From a checkpoint of a small transformer trained on Wikipedia: attention and MLP in parallel.
Each number is 50 + 12 x the weight over its row's rms, rounded and kept within 0 to 99. Layers, rows and columns count from 0. The size before them is the row's rms in percent of the matrix's.

# layer 11 attention output (transposed), 128x256, rms 0.662, rows 113-127, columns 192-255
101:38 40 41 51 36 44 33 70 30 66 61 87 47 42 56 68 47 35 59 52 59 43 62 48 55 41 58 36 56 43 56 47 55 66 57 39 55 49 53 39 61 51 24 36 56 58 65 47 47 64 52 57 39 23 45 20 43 38 56 26 42 44 53 66
103:57 25 48 52 70 46 54 66 38 51 50 48 52 39 55 58 35 42 32 55 49 53 82 48 50 47 40 24 49 65 31 60 60 27 49 70 70 71 63 43 57 50 45 33 46 52 48 29 47 57 36 58 40 47 47 45 41 62 38 66 41 61 58 38
102:55 77 53 53 67 39 63 61 55 54 54 47 61 63 56 46 51 54 46 51 29 58 48 55 54 44 45 73 35 54 52 30 32 50 56 67 42 56 43 51 36 46 42 46 19 61 31 41 37 61 52 53 57 60 62 60 39 62 30 49 46 55 31 51
095:43 60 53 59 22 52 59 56 51 75 54 47 74 31 42 68 45 58 56 33 61 60 79 60 36 54 53 51 41 21 46 62 62 52 51 45 45 71 59 70 63 57 68 53 41 40 42 53 61 53 41 52 59 50 50 49 38 48 64 47 70 44 51 76
100:42 58 51 51 70 36 48 54 55 43 49 53 43 26 40 55 52 51 47 25 61 43 43 55 21 75 53 54 33 53 44 64 12 25 38 33 38 43 58 35 42 84 47 51 22 47 63 43 46 55 52 32 42 40 81 47 54 51 50 50 51 61 49 36
096:38 39 39 59 49 56 65 60 42 52 75 56 60 48 48 59 44 45 59 68 47 60 55 44 76 71 39 47 47 48 60 38 34 54 53 67 55 68 59 54 40 41 55 53 37 43 30 55 46 51 47 44 62 68 54 48 64 55 66 64 66 42 10 47
098:43 66 50 49 53 57 38 68 67 36 72 58 30 58 52 61 44 40 54 43 47 55 39 40 23 46 52 43 46 67 63 57 56 15 46 36 45 51 55 47 48 51 44 55 58 44 34 33 55 51 53 66 67 55 45 36 39 54 51 67 44 56 73 34
111:41 45 42 41 55 43 63 32 41 58 27 41 34 44 40 64 47 60 39 57 57 61 34 54 44 43 59 61 45 32 40 70 75 63 61 36 60 56 39 19 66 45 39 51 56 46 47 88 72 61 44 50 48 60 36 44 47 53 34 67 35 46 48 50
101:34 61 55 38 16 48 66 37 57 57 37 43 45 55 54 67 87 42 35 36 64 51 51 71 67 59 35 14 55 49 71 17 36 56 48 53 67 30 55 39 56 61 48 54 49 63 37 47 60 56 62 63 44 45 51 31 54 30 52 49 44 45 50 26
092:51 44 36 46 44 44 43 68 56 44 34 47 50 76 55 38 46 57 33 59 48 40 53 44 48 52 18 51 46 65 51 57 18 46 64 66 66 42 33 66 58 52 32 40 35 35 35 46 41 23 47 63 57 42 51 50 48 54 62 25 55 49 58 50
104:33 44 54 38 53 60 55 44 43 38 48 46 49 43 52 48 66 56 52 23 42 60 71 54 61 41 51 35 66 57 41 54 40 57 48 47 31 34 62 44 67 48 42 39 67 52 56 35 58 52 54 55 20 26 31 48 41 55 63 45 49 37 58 60
088:60 28 56 62 32 45 67 39 52 58 56 72 49 47 38 61 37 39 30 31 49 51 37 36 56 50 34 67 53 37 48 47 61 52 46 73 53 49 63 51 36 50 44 42 39 52 37 55 54 50 55 44 44 52 56 58 47 40 47 53 47 61 45 43
100:41 47 57 24 29 61 42 67 82 40 63 52 35 69 40 41 38 45 37 64 63 48 40 38 56 54 44 42 29 66 71 37 43 67 48 69 54 44 44 74 44 54 45 57 37 54 62 21 53 44 47 45 58 56 60 58 40 42 45 51 51 49 61 56
097:50 43 51 53 47 53 56 38 50 30 43 39 29 38 73 57 75 63 66 58 58 48 58 54 39 33 36 46 57 25 64 55 32 69 41 62 26 41 35 51 56 61 68 36 57 58 45 59 77 51 67 72 38 62 47 56 55 56 39 43 73 55 68 49
094:39 59 36 66 47 58 51 40 37 54 69 55 35 52 59 51 53 40 35 47 33 49 51 53 59 62 46 49 47 49 61 56 52 52 54 48 49 50 74 53 53 68 54 67 36 67 45 66 50 45 38 51 70 28 72 66 41 43 60 53 16 43 18 60
# layer 11 attention value, 128x256, rms 0.179, rows 114-127, columns 192-255
109:32 53 51 35 55 45 47 56 48 41 48 55 60 80 30 41 58 59 47 52 41 48 63 31 55 59 53 46 43 23 57 28 42 40 37 42 58 33 48 50 65 75 48 53 66 50 60 63 36 32 53 56 31 51 35 52 45 62 44 29 54 55 55 37
104:67 56 48 44 50 53 49 53 38 51 72 43 19 52 74 47 43 42 59 39 68 58 45 61 52 45 50 48 58 57 50 51 79 50 66 68 61 16 53 61 50 42 49 66 39 38 42 60 50 52 40 52 30 43 66 81 59 32 40 53 50 65 40 50
092:49 36 46 47 49 52 32 46 47 56 56 24 45 61 47 61 67 54 48 67 53 60 46 51 53 71 41 51 34 49 42 76 29 52 58 40 35 66 50 32 54 65 38 39 80 75 53 49 43 65 65 71 65 38 62 43 59 51 54 35 44 46 64 56
106:40 34 33 76 65 38 37 47 33 53 56 52 60 93 51 38 40 37 54 17 56 48 42 40 46 25 50 45 44 29 57 35 68 62 28 30 38 57 41 67 31 52 40 54 63 40 34 52 61 42 44 62 66 41 33 39 51 58 57 54 59 72 59 46
095:61 35 58 55 47 40 55 42 58 53 40 33 66 54 46 51 60 46 22 48 71 52 57 41 51 49 53 40 44 46 55 46 38 53 52 52 47 49 41 59 48 43 12 58 26 54 38 42 38 50 58 59 44 42 58 59 65 53 53 29 47 74 52 32
098:37 48 56 50 57 35 52 53 64 37 56 47 47 56 47 56 37 24 61 33 73 47 30 51 21 51 47 50 64 36 65 52 50 69 25 39 61 32 76 59 51 46 38 61 58 37 52 61 31 53 46 40 49 57 46 59 50 24 55 47 49 57 65 50
106:46 39 62 56 26 57 36 57 59 48 63 45 44 50 46 33 57 52 51 52 53 44 66 30 63 48 45 50 53 53 32 46 49 28 46 41 54 53 57 38 59 45 45 47 43 53 34 35 28 47 40 66 53 60 44 43 16 39 48 44 47 49 28 78
102:45 42 60 60 64 60 38 61 32 55 50 37 40 40 54 30 34 36 63 53 41 34 58 45 52 40 44 46 56 53 54 67 55 44 58 57 53 34 48 34 64 38 38 37 61 31 43 45 34 59 34 41 55 46 57 46 60 50 57 30 33 61 26 66
095:36 49 53 46 55 42 51 52 40 40 55 55 69 51 42 48 59 59 57 32 61 53 54 55 45 74 24 45 29 26 44 65 43 35 67 64 65 35 51 39 56 53 42 51 59 72 46 37 46 46 50 62 40 54 53 65 57 41 49 84 67 53 61 35
104:55 45 52 49 43 58 43 36 54 38 51 64 42 56 63 61 29 48 19 48 33 40 54 46 33 57 47 39 52 48 63 48 41 62 43 66 33 69 36 47 35 55 60 54 82 46 55 46 43 26 47 48 51 47 56 40 44 65 47 65 63 29 61 60
087:59 40 54 39 66 22 48 47 36 45 27 36 68 50 46 53 60 56 58 46 59 58 54 45 43 47 73 40 67 47 57 79 58 46 51 36 63 83 35 41 39 54 41 51 53 37 58 25 50 47 53 47 42 30 50 40 44 46 47 52 54 62 70 61
103:49 36 54 51 64 64 58 54 31 51 45 53 51 49 49 50 54 76 65 44 52 52 45 76 54 29 57 54 57 45 62 55 57 56 48 44 41 47 42 61 67 52 57 56 41 16 50 42 48 48 46 34 55 39 60 41 52 48 44 37 40 40 38 45
096:65 49 44 64 48 56 51 53 46 37 45 43 50 69 43 72 34 56 27 50 27 63 42 73 43 51 60 37 67 62 55 44 47 48 51 56 37 45 50 49 54 56 46 43 53 25 39 57 32 67 73 42 51 64 37 35 64 50 40 56 42 48 52 59
098:44 41 59 51 35 71 52 42 35 73 61 60 37 36 64 69 67 64 66 39 71 41 54 35 51 39 45 57 33 39 54 53 50 31 34 38 56 67 56 46 51 42 50 58 62 38 44 27 49 66 59 52 51 54 27 33 44 64 63 46 64 77 43 37
# layer 11 MLP up, 1024x256, rms 0.309, rows 0-10, columns 192-255
102:54 16 68 45 73 35 62 60 53 30 63 49 54 68 32 62 56 53 58 44 34 59 54 60 69 49 63 44 44 59 37 46 37 36 48 26 37 57 43 69 39 69 52 35 59 50 67 59 34 67 43 36 63 33 60 50 47 31 48 56 50 40 51 36
102:65 42 49 60 53 50 52 37 40 57 39 64 64 33 61 62 48 43 43 63 56 56 37 59 33 26 42 19 47 39 38 31 62 65 75 30 53 49 64 52 73 51 29 40 59 29 53 49 51 47 42 32 51 58 53 23 45 56 49 41 49 72 58 45
104:71 31 46 54 56 61 27 48 60 59 44 44 55 25 29 50 56 60 47 48 52 14 61 64 74 55 68 60 44 69 68 36 51 46 52 35 52 50 57 69 55 49 53 38 55 50 40 51 57 49 66 75 58 51 48 42 53 38 50 44 38 64 27 40
095:57 62 52 32 36 46 43 29 53 32 51 61 47 43 56 57 59 61 46 67 59 41 47 54 39 49 47 41 40 39 57 69 46 55 65 51 57 33 57 65 52 47 33 56 67 68 65 43 41 56 65 68 27 45 65 42 27 44 52 61 61 61 43 35
097:72 65 46 43 56 54 53 60 39 53 64 58 57 70 59 36 41 39 74 39 54 48 41 52 38 63 51 53 54 42 47 35 36 31 41 46 70 52 43 37 19 29 46 49 72 63 60 42 34 56 53 70 45 37 54 39 45 43 52 38 40 39 48 45
098:31 66 38 63 35 48 72 35 33 70 54 47 30 62 53 57 59 74 66 49 48 77 77 58 46 49 61 52 53 50 42 33 51 40 63 56 59 35 36 48 48 29 45 50 59 55 50 50 49 65 68 57 63 53 37 53 36 55 45 58 52 54 51 46
099:72 62 53 29 49 46 60 45 38 71 52 44 56 42 61 37 56 61 46 62 65 65 40 39 41 31 40 23 58 39 59 29 41 60 60 40 52 30 52 34 66 39 47 35 41 73 57 23 84 40 64 58 63 41 42 48 31 47 59 45 49 77 48 57
102:43 49 59 52 59 40 63 68 64 59 40 40 38 54 37 58 46 52 44 70 57 47 68 33 60 58 56 53 31 62 69 36 62 43 56 51 37 35 39 36 42 73 52 57 37 66 53 64 68 53 51 54 49 45 40 47 61 32 40 36 19 32 48 47
103:55 63 39 46 42 56 33 74 71 64 38 52 45 45 49 59 52 48 46 45 70 48 61 55 55 43 67 44 44 56 51 61 42 41 60 30 51 42 54 46 89 22 43 33 45 32 39 64 60 63 56 77 59 28 55 54 18 51 55 52 38 39 66 38
103:65 31 53 37 61 27 56 71 72 63 51 60 50 58 48 48 51 22 38 66 47 48 47 74 43 63 56 50 31 69 55 42 69 82 53 52 52 52 70 58 65 64 58 41 45 40 40 35 52 61 54 39 56 69 54 69 45 52 48 61 41 52 60 59
095:51 39 52 52 49 43 60 39 38 53 53 61 45 63 47 41 63 37 28 44 38 54 64 68 50 45 49 34 63 29 54 32 48 38 60 59 54 56 59 19 46 53 62 67 65 48 57 45 46 57 67 37 50 56 50 49 56 60 41 38 58 43 51 45
# layer 11 MLP down (transposed), 1024x256, rms 0.173, rows 0-10, columns 192-255
102:52 33 55 36 31 43 50 52 79 41 42 71 41 43 46 35 35 56 49 31 46 41 58 43 47 46 26 37 34 58 40 32 53 57 49 66 46 62 26 43 54 59 64 40 38 54 53 48 63 53 65 39 59 33 36 51 53 44 61 56 41 77 32 50
104:28 30 58 15 65 48 57 77 54 60 58 35 68 41 51 73 59 68 39 55 39 56 49 49 46 36 31 54 49 42 41 38 35 56 44 49 45 43 43 44 43 61 46 58 62 55 46 53 41 52 76 57 58 40 62 79 40 57 51 63 50 57 56 50
103:40 59 50 35 43 83 54 60 54 35 54 54 74 55 42 30 55 74 44 67 48 48 58 40 62 48 49 38 49 37 73 60 46 61 69 65 53 33 63 48 38 55 41 54 56 62 43 61 67 62 44 65 42 44 58 31 65 65 50 19 58 73 40 67
103:70 45 45 50 62 34 48 60 46 47 46 63 65 37 48 45 43 58 49 58 46 33 49 34 34 54 38 74 57 47 51 35 41 60 48 65 41 62 44 51 37 44 52 40 47 44 40 45 26 34 43 51 44 56 53 54 37 67 45 49 57 71 76 59
092:77 45 53 54 45 56 52 59 48 51 75 36 37 37 60 41 42 60 25 32 45 53 39 29 55 49 54 38 39 34 62 62 52 54 34 42 51 55 59 69 32 58 53 36 50 56 73 65 64 63 37 56 70 52 46 36 37 72 36 50 41 61 70 52
103:40 51 28 31 62 40 58 67 39 31 44 39 56 67 42 44 63 34 53 51 41 29 49 37 56 23 51 53 27 47 57 58 35 58 32 37 42 46 75 45 41 49 80 51 51 68 39 40 32 32 49 45 49 38 61 26 53 60 70 45 39 33 53 49
106:55 59 53 57 66 41 55 50 55 53 38 35 67 36 54 30 70 52 53 58 30 55 62 46 30 47 38 53 33 46 60 56 49 35 52 43 50 59 57 73 43 48 27 34 36 36 40 37 60 50 70 54 38 73 48 64 65 24 47 44 35 71 61 54
091:46 43 36 66 49 59 44 57 39 62 33 58 44 71 57 42 69 51 61 52 67 64 46 65 68 76 41 47 66 64 61 35 37 41 51 56 45 58 45 45 41 46 58 75 37 43 57 38 45 80 32 49 49 56 50 48 57 54 29 57 41 64 57 45
099:44 37 69 65 66 59 55 53 24 58 48 21 48 43 40 68 43 43 56 56 54 56 54 32 63 32 38 56 35 50 64 69 73 49 41 63 67 23 47 44 30 50 35 30 57 55 59 45 49 39 47 59 64 65 48 59 47 57 63 66 41 22 34 57
099:46 73 44 52 52 51 59 46 48 61 63 51 73 58 32 56 45 43 40 48 70 54 43 28 53 40 43 62 37 49 52 44 34 76 23 46 55 50 49 45 39 47 62 60 64 63 54 57 37 61 57 57 34 32 46 71 56 50 30 34 61 43 47 42
095:49 63 53 67 58 56 60 60 52 47 60 74 42 47 33 56 61 29 63 42 56 80 55 31 48 77 46 51 43 59 57 51 52 37 28 55 57 35 48 55 56 35 63 44 49 41 65 32 54 22 44 64 40 37 49 50 41 32 62 61 34 51 53 38